{
  "n_layer": 22,
  "d_model": 256,
  "n_head": 2,
  "n_kv_head": 2,
  "head_dim": 128,
  "d_mlp": 704,
  "vocab_size": 512,
  "activation": "swiglu",
  "norm": "rmsnorm",
  "norm_place": "pre",
  "norm_eps": 1e-05,
  "positions": "rope",
  "rope_base": 14600.0,
  "rope_fraction": 1.0,
  "qk_norm": false,
  "attn_scale": 0.0884,
  "bias": "none",
  "tie_embeddings": true,
  "parallel_block": false,
  "extras": ["local attention windows", "an embedding shortcut"],
  "init": "normal",
  "init_std_qkv": 0.0421,
  "init_std_o": 0.0,
  "init_std_up": 0.0421,
  "init_std_down": 0.0,
  "init_mimetic": 0.7,
  "optimizer": "adamw",
  "lr": 0.00209,
  "beta1": 0.9,
  "beta2": 0.99,
  "weight_decay": 0.16,
  "lr_head": 0.00598,
  "warmup_steps": 451,
  "schedule": "wsd",
  "decay_fraction": 0.628,
  "decay_shape": "linear",
  "final_lr_fraction": 0.05,
  "batch_tokens": 131072,
  "seq_len": 1024,
  "doc_mask": true,
  "train_tokens": 924500000,
  "steps": 7054,
  "dataset": "wikipedia_en"
}
Each number is 128 + 32 x the weight over its row's rms, rounded and kept within 0 to 255. Layers, rows and columns count from 0. Numbers have three digits each. The size before them is the row's rms in percent of the matrix's.

# layer 9 MLP gate, 704x256, rms 0.0894, rows 404-512, columns 0-127
101:084152066088137169147132095194155112106111117087143124122116131050090173156099133170139147080120144125113141095131106131130114152098128103204172086176112160116121133126153101137166155132171100108089149105152134076173160155129126182111086158085172152153175129146104172059166149132165157155112138112154117158078126130117113182138111180137106167094160117046085171106134162155149174079113
100:180110092144158067110142104107144160100116141114125141110088150103110149121095142126145184126106175143117172091140152129102153161152116121129124166159168155039174100114108193129110126093086122137099104165127061091144116101170124093118120101109099115142076085119195186128180095109157132138098089133144099171134104130094093147116089183157125208123085162060095137089047130069130088185136
100:142143100137083136171069094138144157159142095092141107126104130145146190150112115065148157178137101133084090159102145096067132145101140140125104087136087154094114130125117150124111104128161078196176060110110121114123132104155162105133110143155149100147121115177175119047105104113092101108116142115093137155186130096109079108142093098109153154170138116072113122144160104096157110080046
098:145103105131159082156118089165103178097161094159119143115067178148132161143150107088113134112086069094123188115151187146140100120114129140181138122124138129105138103125108151143153080166094084158051123130123166100099087169113111125151144027143150144162093179163137162047118165083120160155080180127166097175077093136101066136140077118159106135114142154099125145070141118102098125054136
097:162116173059147143145150107138172085106153144133117126173182141142146161135134136086120142097085108140135129070109061170113106151054121101087111086131038141131163107118182122155139095096130113090126117105123098093112174046081052148099182087090084095147183120131150148092080087113163140089100152087091093165091144138105145143154086144148127154178090138177155106157126105094129129111183
090:116107091128129039102161114130072102109152073094167119163128185132097111127098078158160184121037146099124078145148120144069121144089156140174155110131095141092138078074143024144077120162126158124164152110157112097155171096173137113080108074135083144112108157142108108156149147088082160172123125079180124148154113126142154124116122170155123090163162147157118110117105108109193172173103
100:167135115110084102057130125230088108113093127104190177064162222103135151164174177131142090158142124085133105117127129099136103149128141127157132108201063133123131110169087139122121129130070123122137208114100115141192111101154073088123132114093145108142137181152116122078122066166173115151078146128147167111103155132152125142152173160118166120152107123087202156117107137064113130139090
101:142117182144125133131141110136109128140101133137148124173113100083155203144103166080164171125109114136067158157145113129115162115151147076157136145168162193130112065159131113119155162182133081110137083139118068094112132074090129098214099102180111134113178157187137067093115139149189124094144135132102133105099135162108145107103166128139117130101091199156163084123101206143128142106136
097:111086104172170128166103127149180107130140112110151101123078166154075128128115107112074108111116161055167152113142188140089127157156135124083154130163169179109175116094129097093073178184150075114106115172160136157140174154111079098097127093109081172096149112126078092127148149134185103112114134122119089148144180131064131134179068157160116149132098171148103115117125127183159105101136
100:107161099093103066146174177144107181137157075128130064105140217175153131129151146134167125102149125153112114128149112198028130122144065136116144105160097134129139136130181167164100081178131166111107097115160166139144120152162137115093089099063123133152102128141175145137126123113124063144129102126154127180188132146116124114176152085119144160130174116075127104102104157149137113091115
104:077094140095091095142094140125115190123114154128148182117140060159176155142127104134125095054135077155077173150157147172131088126099108129125163074143107133140131111162146100144188115121102111083149107095129110126160150152081090122136091126155182111192154121141188180141165136124088125121148134110132117146069190177156095170114153148183178134121153138121147097073145166132093102134191
097:120177153143153123118126136141122159125060113137092146156153137120102136154092126098055134162134064132103088188111125150063141153162162119125137107080126127169097084134102121114038171175065144085156116154082108106138145112168124142069095085146109117191149165130217116132070120111167110098085122157150138129147128146149143146106127176097115151112063151087169135073160126078143062098169
101:120156159089094083108108120174060143146097123099086156127197111126143155159154133137084155143072104193086207080129148158095126144101149135138112151164110168154153119123090146083213129092156096154131113189097143089125150211127123137135129131054140147121251149120118148119115189161125088101102138098096137157065114196138098152146118135160151154130089173141071097115165107148132117098156
104:130133101150117088143145116116119106096153118161137154192104153137137152117121129101126114130091128048075115118178137111099166191116121111189122119138074149068088107145111153132092142186092094172089155148139209129098118111117091112124124138155104127113152130131146178121101069146098155123097117132153112157190147079110111125174135065184141088119184124086149106131125137104032129076142
102:127123106191131190137081163194144082094099131080109114137144147137117166123147130154079111140108131103085177114133141108090161141154162189182071142181142147109122145106080188115086119094141137157161092152153136105109159116052076056141116127148179074120189126126141165117060119098186126136091082066124079202153126139141098095171051160165080179154092124132127198141156111136159051119095
097:143144141077140128116171135095122095113122157066120171116123192142125125144151129071094099195116120092112167124160089134152085159152081116184131106087118130081141171183139136116146142211109139137110181072132166105099124110126220066165177070157077147166151104120085140111148137148124160072130091028129094113212162134089119089073135120160149125089114175082133108106140181181167154110149
101:127158142127146110075128119142133062060176156132113151129125133108185147089088140139117148092111180135141134051189077101148153127116134113114123076169067124124132199156101084146105135174126159130092088087102186086128147171117135169128133045100134170126109097147137060124125059092095163151078137081164134176173123085113142152131127101095108094118107167202125136151137129117104136111073
094:074096096158122100139133175133125147127093066097134110115108185154178171191125156181134134106174096142103102106065113138139163130123053194115098117133055151116150074145118118148146085146154141129120113126165102110126125126092135124148127135125126137179116159163121142045164107178098091137149153138185162111164089062172131162065120078145158183153089201103165084124120109116113103167142
105:148116093165089134134128083141079083146124174102123130127086130126133189149106133125119088117089106169165157097141171190089137149125059175153168178111125086157164107183085173126113080199079092126103149106146080099097134108088164122141059150113145096096152144133194108082093127131202153068155145119158075087095144155125086133132168101103065096142135169157069143069118170086121081140101
103:138075113146133134178148179156152122102165073183206171095160132146117169147093198132146114129153136164142151127163149165174131164156116086146136096164098109123148055136093194097129163160059184107122148115132158155096121141084152098120117111173111216098128036124165109129057150135103130103096141099139127158170120138116131103123109068071141083131124137103143122061111072054142180179124
100:186153164090082163109147176169138203104097125136120080077119095175161143106184138107103120107136114142141182130158118152139181178112121100089081135192111085149128160132165135148128146167100070109120113134141130144108136132111143130161150075111127130121146158109093156105086122178085212148119145146114089161108115161170090124155130131173133133129082123165178183116118105122145148079147
102:120062120110138081100102132205106084027077116141091157103116132105174202132133142128129133073121087137181154129140163149146170103166176177156115152115077121119129132223098138159159119152157135119135111082139165065117078125145102108134138135127070135124166160116157166106161059135110131177169178134155171126088092125138095080124112134137121085135152135100142148134105087121082136170068
099:134149156156139114117123186129109112127167082115119198166198150157113124177115168124122114093115171115141165122092096118085153042097136129109123109182171198107136095075120062142166127125117120082113154085099109107180152116153129131141137168160167143131234131196148151154106077130095043155111135124198129147122157142126157069152103133119152067107079133074138134086142129156075166084102
100:128131145076107179110074120167143153142149137132104180121120118111121204138184143172118152193107120026137102128118145100111181109181155138125122092151141134176161177130103153148141104099171145123129087145072087081144125119126140096107149105173105149106077144161158142081110113135117102142139154073108170178116145103117129101120096156104137120136118121137152137147101087061121118129161
099:087123089138112144185120157112143171148140125094129073035161143099139127092130121103110122140126125090095101142168116149176136136062121132123076119155144153113116043133140162110111178077130087077138149138088111096183156089083156098112112075081153129163133109119165126127117161067115125120073145135195102149115138187110159140168055119188126107063093120110101107132146149123160198093117
101:104183154108127160146164128106069196107156127119130143043091160073120138148168125102180167143120076137131121136086127078162184168108087166066060167128135143106120109191146101086112145141099118135188131145080148110100126164132164104145095129145116141137072149114136152116095127057176146130140151117126191168150147123082097110144134159125098150077165095106110117108183109137168084102128
100:078093085097135127146111111144156123123229108109162076139178130190127159179178124164158167117106131123119166098148145141119111143102151124172180085184125117135124101090160063073111114143138110138098133089146153169177075145150124120106109087087078132076186102119153148127168125080104142175120133118145146184233116114096112092135083130138140127117172137125102126133140113133104098097150
098:101143186094057090099083104133129139100164079120157165082150129139053144133098147149091062140149183144154158125105151136130142185093097128121178146162180159090158136153126122129164092096127091142146121120077075156106124098136136041143114104088089127150110095130149132155132129192137061160128106086166153126146124085118041129144124099160127099135109092108137132134108149161116139152156
101:145099132154160168093159127149123157102145142127080134141155155115102160138136146056139112123153145102166123124083146146095083140075146113106031078193161158108137168164094171131126112126091074100172065138100087103080109156083133129082127143138120155087173115169126181089151100175114159155164140080112177140138112136067185097148168158156193124197120120117131089078136080145112060120107
103:154098158133170112075158145191168147122078098092150143135099097140172139179131117103079144091094119113138208135112133124166177178110138151079149130139136161143166136115110179175147135144125141111150098158051195122111092116071137112092167103111161153144154150216180171128096061158185176129116132123143181097069110174162113192170118111072099080117157103103162110133165135100109095111168
102:131115086134115113059100132143159140091151140114130132103142094133102154126176157114102144088145135074110191142166116169086165168105093162127112064111129153079103170102140091106106143115072106135132143193142140098126123225138064139074175128109157132179102142121143141133140138037135130089142126131178120142167157069100123097162130185125147127062108132097118100141110100122127185078184
100:162116067118128143137111133123173133103104089121132169080120126161138165146046177185135132102084122124095151166116120174152174117111126110167175122133179141166107157174123176158110108144073098174120097128153105150139088157101165114137126095104124094107136132090186155139205140146151133119152134134124119194160169144110077139117090084130094153126157155083159196150093127065087151132099
098:155086134070082191117150141123128091072125080145135135161091155133119152148064150072098172147135188141114182069118099130148083155135091084125177125205102128113138127097103174138105085140087072068078132130082110116172129099116126116122133120091141120114115095144164161067104109085130094159112142160117122100121096113138079084180085104142101145143112107101089104135097204107150107064125
101:168157123135170152127125111103131105165096149116171147102147164077128144160111142079105109115087118150104103105169153162133052133155124140137153090160127141055114092153154120177170164192077153139079170172149135152141144165135147134135122128165096128152123107196099170094147117167160196163132132134138123202148092179133128062176126082128128146110108140106151143094096105102100131084157
101:144162108086138089123117124157150168113085127154055141083154108175134143125092156133088037191156093156114151182147128155138077174107141131146114137181113116099176129134085209101149133080137159120103187145131087154109121181135135110122119097148136185134170127147145116133150177159165183151127179151108162108123177105156140107130141138088170067151092161064126127083110098071112060073101
093:128151119119173062094085109149124083117091128143120091107147090175126147147094096122101115067113157151092152089136078161126149155088091190063100171150058134100146119183127146123106135129152116083094129159105170068078095169156073108082100115179185112134068168188180163106098114073144128146190079100082125126119113139168138101149095135111170097123133174120196083081145101134104110150085
099:152111139193137152072135150109164080123165160142165148128173133116105179095105144085199105113129176068116157121141138141084138191133126097171181113133031123146151128075111139167057153140090177091152145155091127095153116149133099196117095111107104132142119040205156094119094154097109109101078089109162126140131155104141063106195136160125174150132086191172166107075102125080111070070135
098:141124142161089115088116142153166151104158125166185126112146119090129178149182164144136132129137124095149130099164169131125114148082148122167083151169115202119137116080131153097146102147076110121139112092144095087114150144108084159129106157138126141128165164149139131098145168145151136128089101106148087108152118215192157064185089133129120082121076174115090176127072132085157097126166
095:106152095125080130112091115208102172114108079075141165095118131099194148135109123130149153135128081204097145127166134139102130104076130142092132111110097096145142124112124119107167133177123131190102076087107065101152075136125118131109146083116127185128159108135099144123094081182147196077064166125161171185092164100076192164161130130182104134087112171151124105138193101162110099099182
103:070196127095139127166101085138154119157164129104115106073128100078101171135168103141117087094114132147107117107157106082177135158115045120111150104162111103123130155071092127116101115048096154126147097162167086128127144129150115117130159111108141184057094150144137091139105133079161178150098148160163149147183107157095129146138149115141101195157141096122124164140081118055150101078139
101:156150129162150183144125115147142154124157088077151134125171142113104180137134131110127156136114119140153117154160196159137091096112119138200168159142113147088142142149155142092133181175102092123125131134160168079140120108109122085093084127155085119194164139184137125133143130124165148078113146146098123166114184132122165091187092110182149150127131076131094102131129148195087118128166
094:167144161144177087183114089127095075064154138146155099166145117173088152118120134103120140147093105129106153095203153226154158168093135152152193134137186136091149120176152127127183167153138118082120070134139147089220125095106093104144122083110121091131121165139146084109131104159143088162126113091147095135110141159129137108122150094099153183070168132141074176119091123150133120136113
095:125132123171167169137066120157124088131125141134108151116092125166168130096182142178092167066169068070084130103141121066173161170077138140179115139103139072177121089138121147141138169158118139142140093136105138131122126131126172104156149120137098195142162101148142110068097103097173103118118144088146148114130159102077118125108083096123108066121055132149152148128217158060033093093165
105:141139143146115115157110089161085111172144158139157210100141123132156152147114098134113172119113097135146106076145162109078135167117082155129172054133129097093226097116072079115129090124150094171139162099111168088075134120154134082109183112171133134174166137115140112067179157185097129116117097097140166119157185123116125137126133155117159091124121091095130098113171138170059116097108
103:148146158139120179096200103116116160143097118183148169081184132077121149180113144134094123163115133147136138137149070103103177110119090150176117086105093130143196178090142128135106069164141075162167135119131097156121132097085164081177152131134048122112175088126118142073071156144142160180126184158095150115124134134139111107166139133085123096142101147172134135120102132137151170084196
095:124095139119135129144146190142158123136054105076106152159062142121105135095100208136182111177120136127058142114122146100107137108032109108154128091105125134099152083110077128127131110172096087154107110115140106069103146109145052087081151130087102132139151113101141138087098106186123127107127124120100152113083157139106125109168125144128174159126130147097102100113086095163124084124117
101:171145078175117128136137175158176190124095084158165183096212150089167123171130089119143153105137077147102150099143169129066150113167121114148115092193105119119143133137187075122148168139111074137149096175118180156148174182095134143173101079153170157105104094148141128099144161126124095136115161089121101180139167120076119095136138097116102146056131133169150137138109073141148161133133
098:104140165110101124135142167133129120096087090143127217153112152113109166167152144134104168168163068129166086127128134128177102167135141141175072096150120098126106109122103141119159113121174101150133144146158191135104216101104124075073163174153158128118141097133129162112120155115079087101117080123135180086179097128138176134139159089040097075148114147095126153147083087145155158098134
094:125119114122107172155108148169180183127089153140105119197150149176177131133128176106119065101118126106097087131091147139176139166142104103116156167139161184100137120104154121090115122117150122069144117117130076111173094099141189129115115160170167118132175157146146123145159119182078124132088057167124123135201197146169184126168055189146162066159151106077084164102120134108165181163131
093:116155130083099116165134138087107118057140073112159128178180143083112110101148142117127195144096106126123098143111171066144145170178076119167161128138106167099164129080105116119150100120151089156118155130126122167178187169162110150108124106133161125164098142124166106127057107134121128207099078092171154133171122046089147203142156084206110068058142153123129081188136056111140138084100
099:116187148147152076228164121171166151146184101107116085157141149141114147163157117085154132121152036087099143106118124151166148204117118160134119154141137113123156186150116183146113097111106118121134134121124149130130143147151158071116158039112116185149149093131184124089091116109076166141100215073121172135156141126118109088148103130091112116161092118097191139114077113130113109076132
099:153152131146140104156088114184140146110133093095120134153129169133116179094196099083156150124135132158101169132176122165154145089118161164143115167164159148088145110140111178115103123172169165128108152207094173046212102170130115159084177109060093218166112155171158144136090095144192105123149176179141142092131138180117144119123079110115140166104145135111107099136100117070099074139155
098:100187143135082114192133131141115148116121118184160137104178135050165148121117135134090099076191088125152148077119146111123167186152075123088121122101144114128172164163084097174129129084147047159143096158154054156094080141108111126167089114102154142139106103111138129085163106112182169142135083172185111136154136133140175176168179122152115133097116109178086171188072085131112166122163
099:102133071126160154135125172128157141155102141161139142169135136153121130127128135179110114136077059119116142151165136108155083205125140149107150060130074079134160156184151204067117074087137070106135122121152135042087133127143149122118152121146086111165170133119173191153083187194141129123140119116116089144083051133135169108119127134113104145114150125036123119140153125151174148163156
095:152107102145094105111039110137153128080148099149142151109111155095121147203129163149165086147104120171143176125142108144157093144122130153103187132216119188103164064112127166198116151113152087118150158162151162085135114164142103105053154102105106164093089141175148158104098077103219125090129172157084162148116090128096052130165100121129145064036111114158166114105080119163173092138158
103:100112071117142081093126139089143184114160100151122139107183126107090165113148162134150108082171110153157125063145169196099152224141143166118121152130107147112119176155114080092123177187111098155134164124074119160173092130148069091125110151125178132065088106192147133104095117139107139125121137117148089097130136136061145159126127108123167099078102156115137129070156077082100117166157
099:151122065149131106208120121123150202115144107159161127118130108080144152144142101169061105119085131120160100131151171150125126118090069169125167149089104044119131114152128079168096097080171121079086092144154103149167130132114171069150134073114129114168155089108154184077070151135199149090112145130143121090165137099125108148150161088113145140156145136141137175118196080099114099031163
104:132169150111162134108050112161169106126135129081069165118115152165118159113192192079093075124131109108153147109168130076151170169120156168099101119170139108121131139219107149087124117145072111179115205107179147101164140193087137077124152118152153181122091155191123170102143110118174125144138124139113192134161141136131124120136137136120147125131118184102110109179155156112120103070121
096:140140163056123055121107108142189139121172117095154155135127142158134152172114191152120132168156154121132117067102144112161147119136134167044171124123104168112142098133103115182144178175188093156156133150121153125162114242175170135104134133192189133166136112148171169115135093130151153058129110162112124126174160095132071089142106162113142126108116117103095156115141081071179130135141
100:107098134088152118159121131141117106087142141077140107162164065201166141157149131155055154170141121122140141044115151143130116168123153073127152100090130101081217151130168108125124142100097158127079082127129103110097192127118110106172072157079133146138105132119165127135158116118141090170102140091142138146210119146088135075134113121101066122118122101039070125155139147132125152163104
099:103154113137142133173133085166103128094137115161133177163129165163148194107152115180161155069181088151149176180109140109175134122135074151119121157120071105095168111150085153152107130150141096121155136176125129119114119188068180105140090097152159147154133141142137128081142165139115147126132135136107157096083133119115128154136136123146131061122099159099174117139185104120082110159194
103:132170154134121116112147104165070160165150138112167151141196154154124183194117167075126129135094133176105116157142073151133116179130131133114123119207100090150134104132142138168114145113182126137153120073195096124114134158147100104115139116121124236133202096173178113116138086155181113156179162167098173216147158099123182131125116117124153122067213179096161099133143116135137133116182
103:132129100082159089139082166123130149131061103083084154132154157173117156146124200140116103162055067135163106088122163116070122136140160163119075152141151063125125148122084137094184143100111072097142139085117134107077139128140122121148154135155070168095159072132152134144163146103122109072094150167085178102192198086141143137116152111095115122124128156133128165092128193077113129130138
103:150088180095135086123177135103116106166114107152119141141162105112088162171157123100150114123108149180105158073132181147167145133133146154160098119131117140139176054108133148165131101152134075122099134099219146138141104134166136151063096106114060117048147128090143162142158129142100129150160127159119111158152156101055115120147164176127125084093134130153135173114058104077162144131122
090:176166125083125108080133131121097056138095061113160103091129100099132113066106133148106094164119173122128106170176163126105102130122074134140122116082168140131148113028105099131083171177112100154142123100109113124172179115127154120147098115138101104104038063137158162129141112122094150113065114161202100114167122115125103080136139154184133126139117126166097154123145133145116177149137
098:106065128139105120162167103149112149143089178178163113127136105127102187155151113102147108094090087145098157080173132145119143128135139126120176128158077138093132139060125088106131082175086144150133145126111177105140173139093139096099139166080121115150155153141159138071126135150127168160158112111119111131095139168185107111197115086130128158065154137098102149172165130107162089140170
105:105185119137161090092075156092158112153086091168176107141126175097109159154179135144052092124127127112124150131149128157120167100075134146092116158146129170114123054117159114155080140127150116083079124131113134083167182139120123126124178145123088146162181105107173176128147032164147125145088115149175143220133121092157157181178097154141142101146142167137119175086110136156150075104132
101:138142136160157150161166066165090155137168144126149165121143174152124122095170107066118164182103194133094119098144129122103074164132136099137143162106137132086133161120188136118151143104154096138076199158115109066171151169135066098184109143150145100152130108144172115097128199131148169116100070165074074121037171140112126126169126131138121054121126147129150111129077096134134167131100
098:095132102159125066146146118138122179091069137101136168144061100138091131137140105151118176075118124151081173129105084100081055121144161165166130111135159161105144123124093147160098120195152150070152110122095189150086177124102166119126081141106082124061130098142136115130177145119078170104114170130149141163122099138135121089205109108120108092054094161118104127102104106099089066095134
099:120153135132185091148112117073123112164161123084111143110130085139121158186126182091200123121149155130131168114040124111066120150219099150110171159162120139044148171106126109129168159163130165083112125130088096111114107118077101120142145063197134055095177164215138155105108130191139093153148120151114150108142136136121121128133103140141101082108079149058149089131123119164161132078147
101:137134099130105093133153125165200128125134104113186187114085116147144202155139168106111101152070092087085151125140151142173148101108098083121050170165095109088110142170123102181164182161101171109070205114142135085107119098103124076137139082145115154169114133199110219011092155163155181155144149121117168161096113135139110142086182098140168155141123156122132135116099136112111113103126
107:167149127124091157099117114161129173077130133157101161146094144086148135153106109149098095120204167099107158163159156143108108142096083114130128122136142132108153115146156102142203114130138087102155091178106169065183077171092117127120141088139152147157160175176176136119125179092127102093154192176088174122129114104137109178137107079071132090094063118146108171117131115150158105046124
104:161128168148057138167058160165181093134075109090114104093112102142110178086203151089114103163130135139068090130140134090130156210117152157171097166166165084122166095111144090088121142103152141118165133124128085092137110141108098057125148087101148174086174120127179156128115090081168148098081096146087131106168141119192108111089121074103140144138153177140104118134099137082095148085143
102:095111104095165133123165144113094197088143130150110098071110142164132126149102104140119086152139083081156155121120148124109106147090099105108138126059127160142137113134108065127108113114129099100145092199048121163126133070164113121139112141143146096153102161146154162062132179103162139122089172219109115125157096149148117172159123101161125083087143092081189154122135038061125090056134
097:161126128141138133130085156142135164133118163128091170144121138155146122155093161168143130098181068115119164078146158093082124072058131161127165155098119127129154106162081039151140100112123106201114118089125124112109138093116106150129117090093195152147126143173181217148140164168155108054131105093113115142101173141121182077120156119114143123140123168123145132136098123177148119151133
101:127134074158115140113065096142071108086084091092131097154123131199132160089076138140134136118105130156082137080121139208119130101058094134167142095195095126077156131156149108126163096147067082125151150203110156032143137152149159129133156131145131144145133116109155082155132079095198119172190104108098071173107120181130087119124120138147130172136140118079069109188151177121128135104131
105:134144150133147149126092108118127175116101149146120185101119150063094169164220108138148080096125065181159136081110093175112108166132162134123206114229167114124148094159113131166127122125169052083141150154109130160105121065110107156171106119054114177158154138171162132084164125153136188130093140159138145114117215089099150137167161163145082143086143157115148160121117094089142168114128
104:131092147117091074139075085133165125133095077176155161183137187156094193137138125129156115131123102126172103095108137106112133150146183143135167109089124133130185155118119126195127096126164127111115112123174146100136063103119123088122152170142169182153152130098079123100146110175118142123130146110073172076102136102131126095134158128080141159073142133173156104151139121129134145033107
096:136130181153113102161153041082143117123110093169127140148079194135114158142125119148162099118120197107089128108120141106156096135075159173205164117141109112066108139189161121152134150124134143127059138185192158151141144128219088109099138101139132119143079098121087117101097129182126118134126123150096065178101144058144097114135073118217132142133145079176091096143167073111160159130092
102:122074172105174091123169114134160159109158113122174128128086124172183192132128120092132171111097103166102145071112102175152142171138159141180172095106070095125174111097071127129113087154155121097077138141076189134114109175112135134107120119081127171127132155178159174128106092116160153113131132097075130164116135140129084135118159144078118167101129152112110084141093140051111109195103
096:064147137106108148102149158131197117174079152096192175137164136153092148145175122140162110096130163153182113195215194111174173098123184138147132144140119123148124155137081189150064132103114114156083121104186042137124081111155135126161144082139067174074111151121100128090120129158120077176150132120158065139122123098142146108122096160072116134082063187079172118099116129137129133121119
104:156121105113138098150091159189126150147164113086131157172138163125167153128137143138137127109119093130160155101189090105162110129118114107089141176187088182135101127106153140081117111181104182117113078128065148182191123095116072089118158090103060159080085124155183137105095139125093131154165177100120078062140082112103177121160146119089134108114132132090156141169144168129169132114160
097:162077096148147070172128107119135121118195121128135138156108080128153144145149109128078162184153181158106131136084183082142164166146093111154110169135123168122148056109166079164159158085101119098202152190139126131099105128113107128154100117132083170165138148087139105093150117182137093095079189100150167135141164186127124150139126129162159081127145126149161120168156112109104139074121
099:162151092165159160208076110098075114085094111121129150121149077088201155148172082137100103131130121160125105123112127116146103140094061194097126139143111148074140156146134111117107135166124142084088165113141065133130115107103156122194181148113145140148104137182118169126099210152208127103167105141096112147210093116182062136133132137147112117168146145154166116154147097087102124108075
104:154131069131073103080103150154077144173145090133088173105194144129143155084133122098086122123148136152123076113111163106068102171117106118181100111129107141138106072126138107137166126181099143153147159114176087134144135152161107089133112167141132151141175184106143117133156093126112160129100112169152069098142123187112166070151231122116180196142126143133132071123150086177127145094134
102:132136094148130112078080083157060139119106147181120152126169081155138157144173134126135152119068104126155145151176066113177119163155114156087146215121096120109201125141131119141157088152097053120205104122163165089161138079124110189123126119145122112135143147138182139078063145086212108107145160120127136071107129095160149174097112082088094104102140092158124122139174123086131116131130
098:118068099107109098142128137074187053128093129112115108138138147094106139128188169126140162144160136096104129146176141142106119128105079146129176078158130071096179138125132105186113088132161122202118160114126153136160074131158090088098123099130118120099072094103133164115103107117155131123120131120126113173104175132090189082122102102139165111164144150176085107121150112094100195101155
100:140192011133096133099147131112130122142085130156187132169157102120156132181112136131144120133105094139115156108133137165131124184092098116172112137125128197146120149162137149185155204179100126109111129178133088148103127118130131138148136119121140158122147142143154107120136094155152165133169142199131159124135085065170108106194135143090136178140215090105084140151113117134122081134167
102:143092146114176118169120144169136143138114122122144182129116151144135176188113145051155103107118063139119132146083095146104127175139167087118120147112173107103178224124139182154125109051117137128153172107122058122093075087107099128081089091159112128165102119150133190070092097152088176160152131150145097150119107117172180088098095117122125095195154171112116082164096148114136133131164
099:120088062099131129107141151143089083093116076169132086112128212115117145142079135102109133116139114148167151185182118109102126098140118190158125118102105152119177091129074126146172121136140044097154177143119102137124141123096156121112114110112182141104165099144171140107121092128148174075109233145151148166099108160141123168108138063151137146114145131086143151112144139129102204062123
098:094124097102121186106094160139115141096097107139135120152142130110137163112085111162160181166126067105154152114089083081107144146128129049148089137112157051110144159122104155094090146149108127142152099091147095089117128111147193047121176019130114167118172122124186166100087129147144115106156106115136136142183080148096127111146099060148126130093065111129123160116128154107107098105109
106:187119114115185117130078117145154132098115102101156139151143109175142163100158185132081095139057147033151102121168141113191080119172122131136159117134075100164148141148095106087177026079147064154137122149177187158130125121107118125121140106136166137106099144128155123089091175109135149058067131097084134116151192126112109119141097133132102147147126116119174093174133086112121111148139
096:165120089090080071070043093130106131180157185166188154113132081115198142115158150119102075136153132178145114117072152128118132112068137157097195138139116102102127102114129113153159155150151104139159162142088109132197116127134119122165173120185110157155122104186122148150033130148083136103134088198140082138153146148080135120201165116137112124111146128122124111137128081153119144185111
103:078124137163078115088050081203156143134133125117102147163140139141174170155161058109088118153079143054132079116163065128127149119120068109150150122161104092144121082187130105114166098147065054078147183114139116079180162085114086112166118137097134153109197134094146132098131158098176115140146122153155160131099146160133182163153187123075137149122162184132086139147140124153064118107108
107:088110082139126170172159106120129117108105090117099126129122107116133164097128158153150188163135148189017124135147154132137158111120140070132126120166097165092153103210147061154118132134083181101125061159130053115074148085074120121161156108130130197112113154122141152084076126126130154110125137137175137101156110154144106058124112161075125174052144145127188096133145079065119150076144
100:131104155154091117155151126124091132124076101098141117191105101111074202173151099162160157082119082132065121148147142174120126122142163117221137154145141132094131090137103091079113155085212105150122095144144117174191137119086124074091109069111146151087144112129151149119104152163134134174200157140136102197122153075123158139136140140098122203095106168132080135118118136142108110161157
093:171102144101114123074108118127151114132170159113195092131140118169159123137151145186118157102092076081106101155131135111132155130125167111122147160107092121143112096124112173162112174187081142129198088174144162166098158162160093131097110132114104215140074097194125133103099130116135079121132116078083175168162147079148096124147102148059181174128103150107150117130124073156113147069136
098:187147170129147072135135120195164123137135117086148156124126197119146142095104172194082042143139111153088175113116138146157183108132161160153130061121095131109163155169131157155139150159131128159171115094087124107101107177151108111131153105112078225196137103098152091109146156098123128160116173173110154117130189157148082184118054135169144143092096163116190165101126129149102160137146
097:116139144159144163105152058130119086120106080123192220139165139103123188117132192180203095132119068092130099108115117126096105154140107110122144187110059111068155139156152125171175061107090135143120138090163080127184144138099155158162162155128164123112151108142112130106112126144123163042143143126181091124153039137123127169116188047142155069147167160075129143144072149094136102126168
101:130135132114101083146150127194154133122110147114084134116150047185147144140121167117069169102122106169127129177127125124165141124105185079148153209139146121146171133126210155170200125126133180086152149136120142109126145112092151118137097142178170062112171110166128190119120097154150171171077063171097138116136148172116146098105127096113131060138141208118073060105102066124090115173075
104:109125084090136099127107150180103147144019084140079144168139164166100151130112149147134125140156114104106147178107212197158103125102089173149151178110104122065142133109132119172111131125105127089038135160164050096134132096118140111131162144154088122160155133172085120150140122166166086122094101146168111163153122106100154160156136090133136083163128174144110156126155055070172101102159
109:167106137167195115110095134135147111084099170124098162092152076113108177157104145155090149124131129103091131117148070125124106194107060147121147149128158042131173128084144125095127136178118053090140147135142120109121123103105123138142141116112185111169102181106173173104095163135083098102156151169156116104173166148090118121134121097081161145111109151098153057143148049052094114137125
102:120149065165101088108137107146125162073129112091123133180117100128103178080167102073135085135149152138102158115047109099096126162130140166142118135157131112079139143150143104147147151080107121088165172141174111085136104149157124147126134125138153162125148145137207125112090137100087159127118147128201176118152126125157118124160106117179122109083121099097149155148145125095124118157135
098:098128147167148167089110095145118064201148111111140098144151084139126161130115133055069057122128154178094154086118133105153126168168105110159165147111087122103184116090111124127074091064177083084122149093106115103164112098136122127162111117149114165122204118149153179103178128208153099176120111193078103142158092149161116154131099109087139145168131139108121141122132143165089058190146
098:128097129106136132124103096151130109106196109132110199079095187145150158090140188091150105117109120142074149089047169126166106109139075148129119089146147113156146052113145078087133115120090164174133136134151138090127137117118171096081076139187095120104161176117115129123150171083110147082165137128138169118148126094075125111133150147117128123119201138140098100165145130098147122162126
100:071110127148113127132139078154150165112123110156165119187137241098149162159121098128050154156159126110111154107116123138106138156083078116166169128164091167120190133168089135183144034110144152084127146154125083062153078117135132156137115088066115119158134076186121133124150118157142091183123103179150085100119116080145134127144134129122064129116164110086135106125159117131125122159133
100:119150117094192156207031134181136125143151040090132143156126149072184100152156084130124165076126152155117148112142091076125120125143124150075171104132141199146137069179182156121131085124126108084139161181108136112091171091156149149104150114140105148124144115177153148077133133142146181103088112067100132116155135118148125100173117100122143128152154117101130121138188129146162138077145
104:141134105154146153126134129104164138086071102205143165109176120156127163120121154147104118090182095101136189171114194121076143133106128092122114172134144159105139123133172193179128146101121127145160116117150110148123120192183130111105126130073091198112118066108137148129135090103168171189136099185082119161100116107118135148181138108121157107092112117125104171116121051088158098085127
100:136101118116164145112108186094132125110130119127141163107132113163101186129114214098141129107154047117151123094136100092121065116105058161125089129091106049154096121149151168099152131124091129162151168152106108163129089183142107107145134119134143134133119169169166218124041097094119119151119128147134148160181159108099129123146151133046100166138128091125083165140092142132104144047154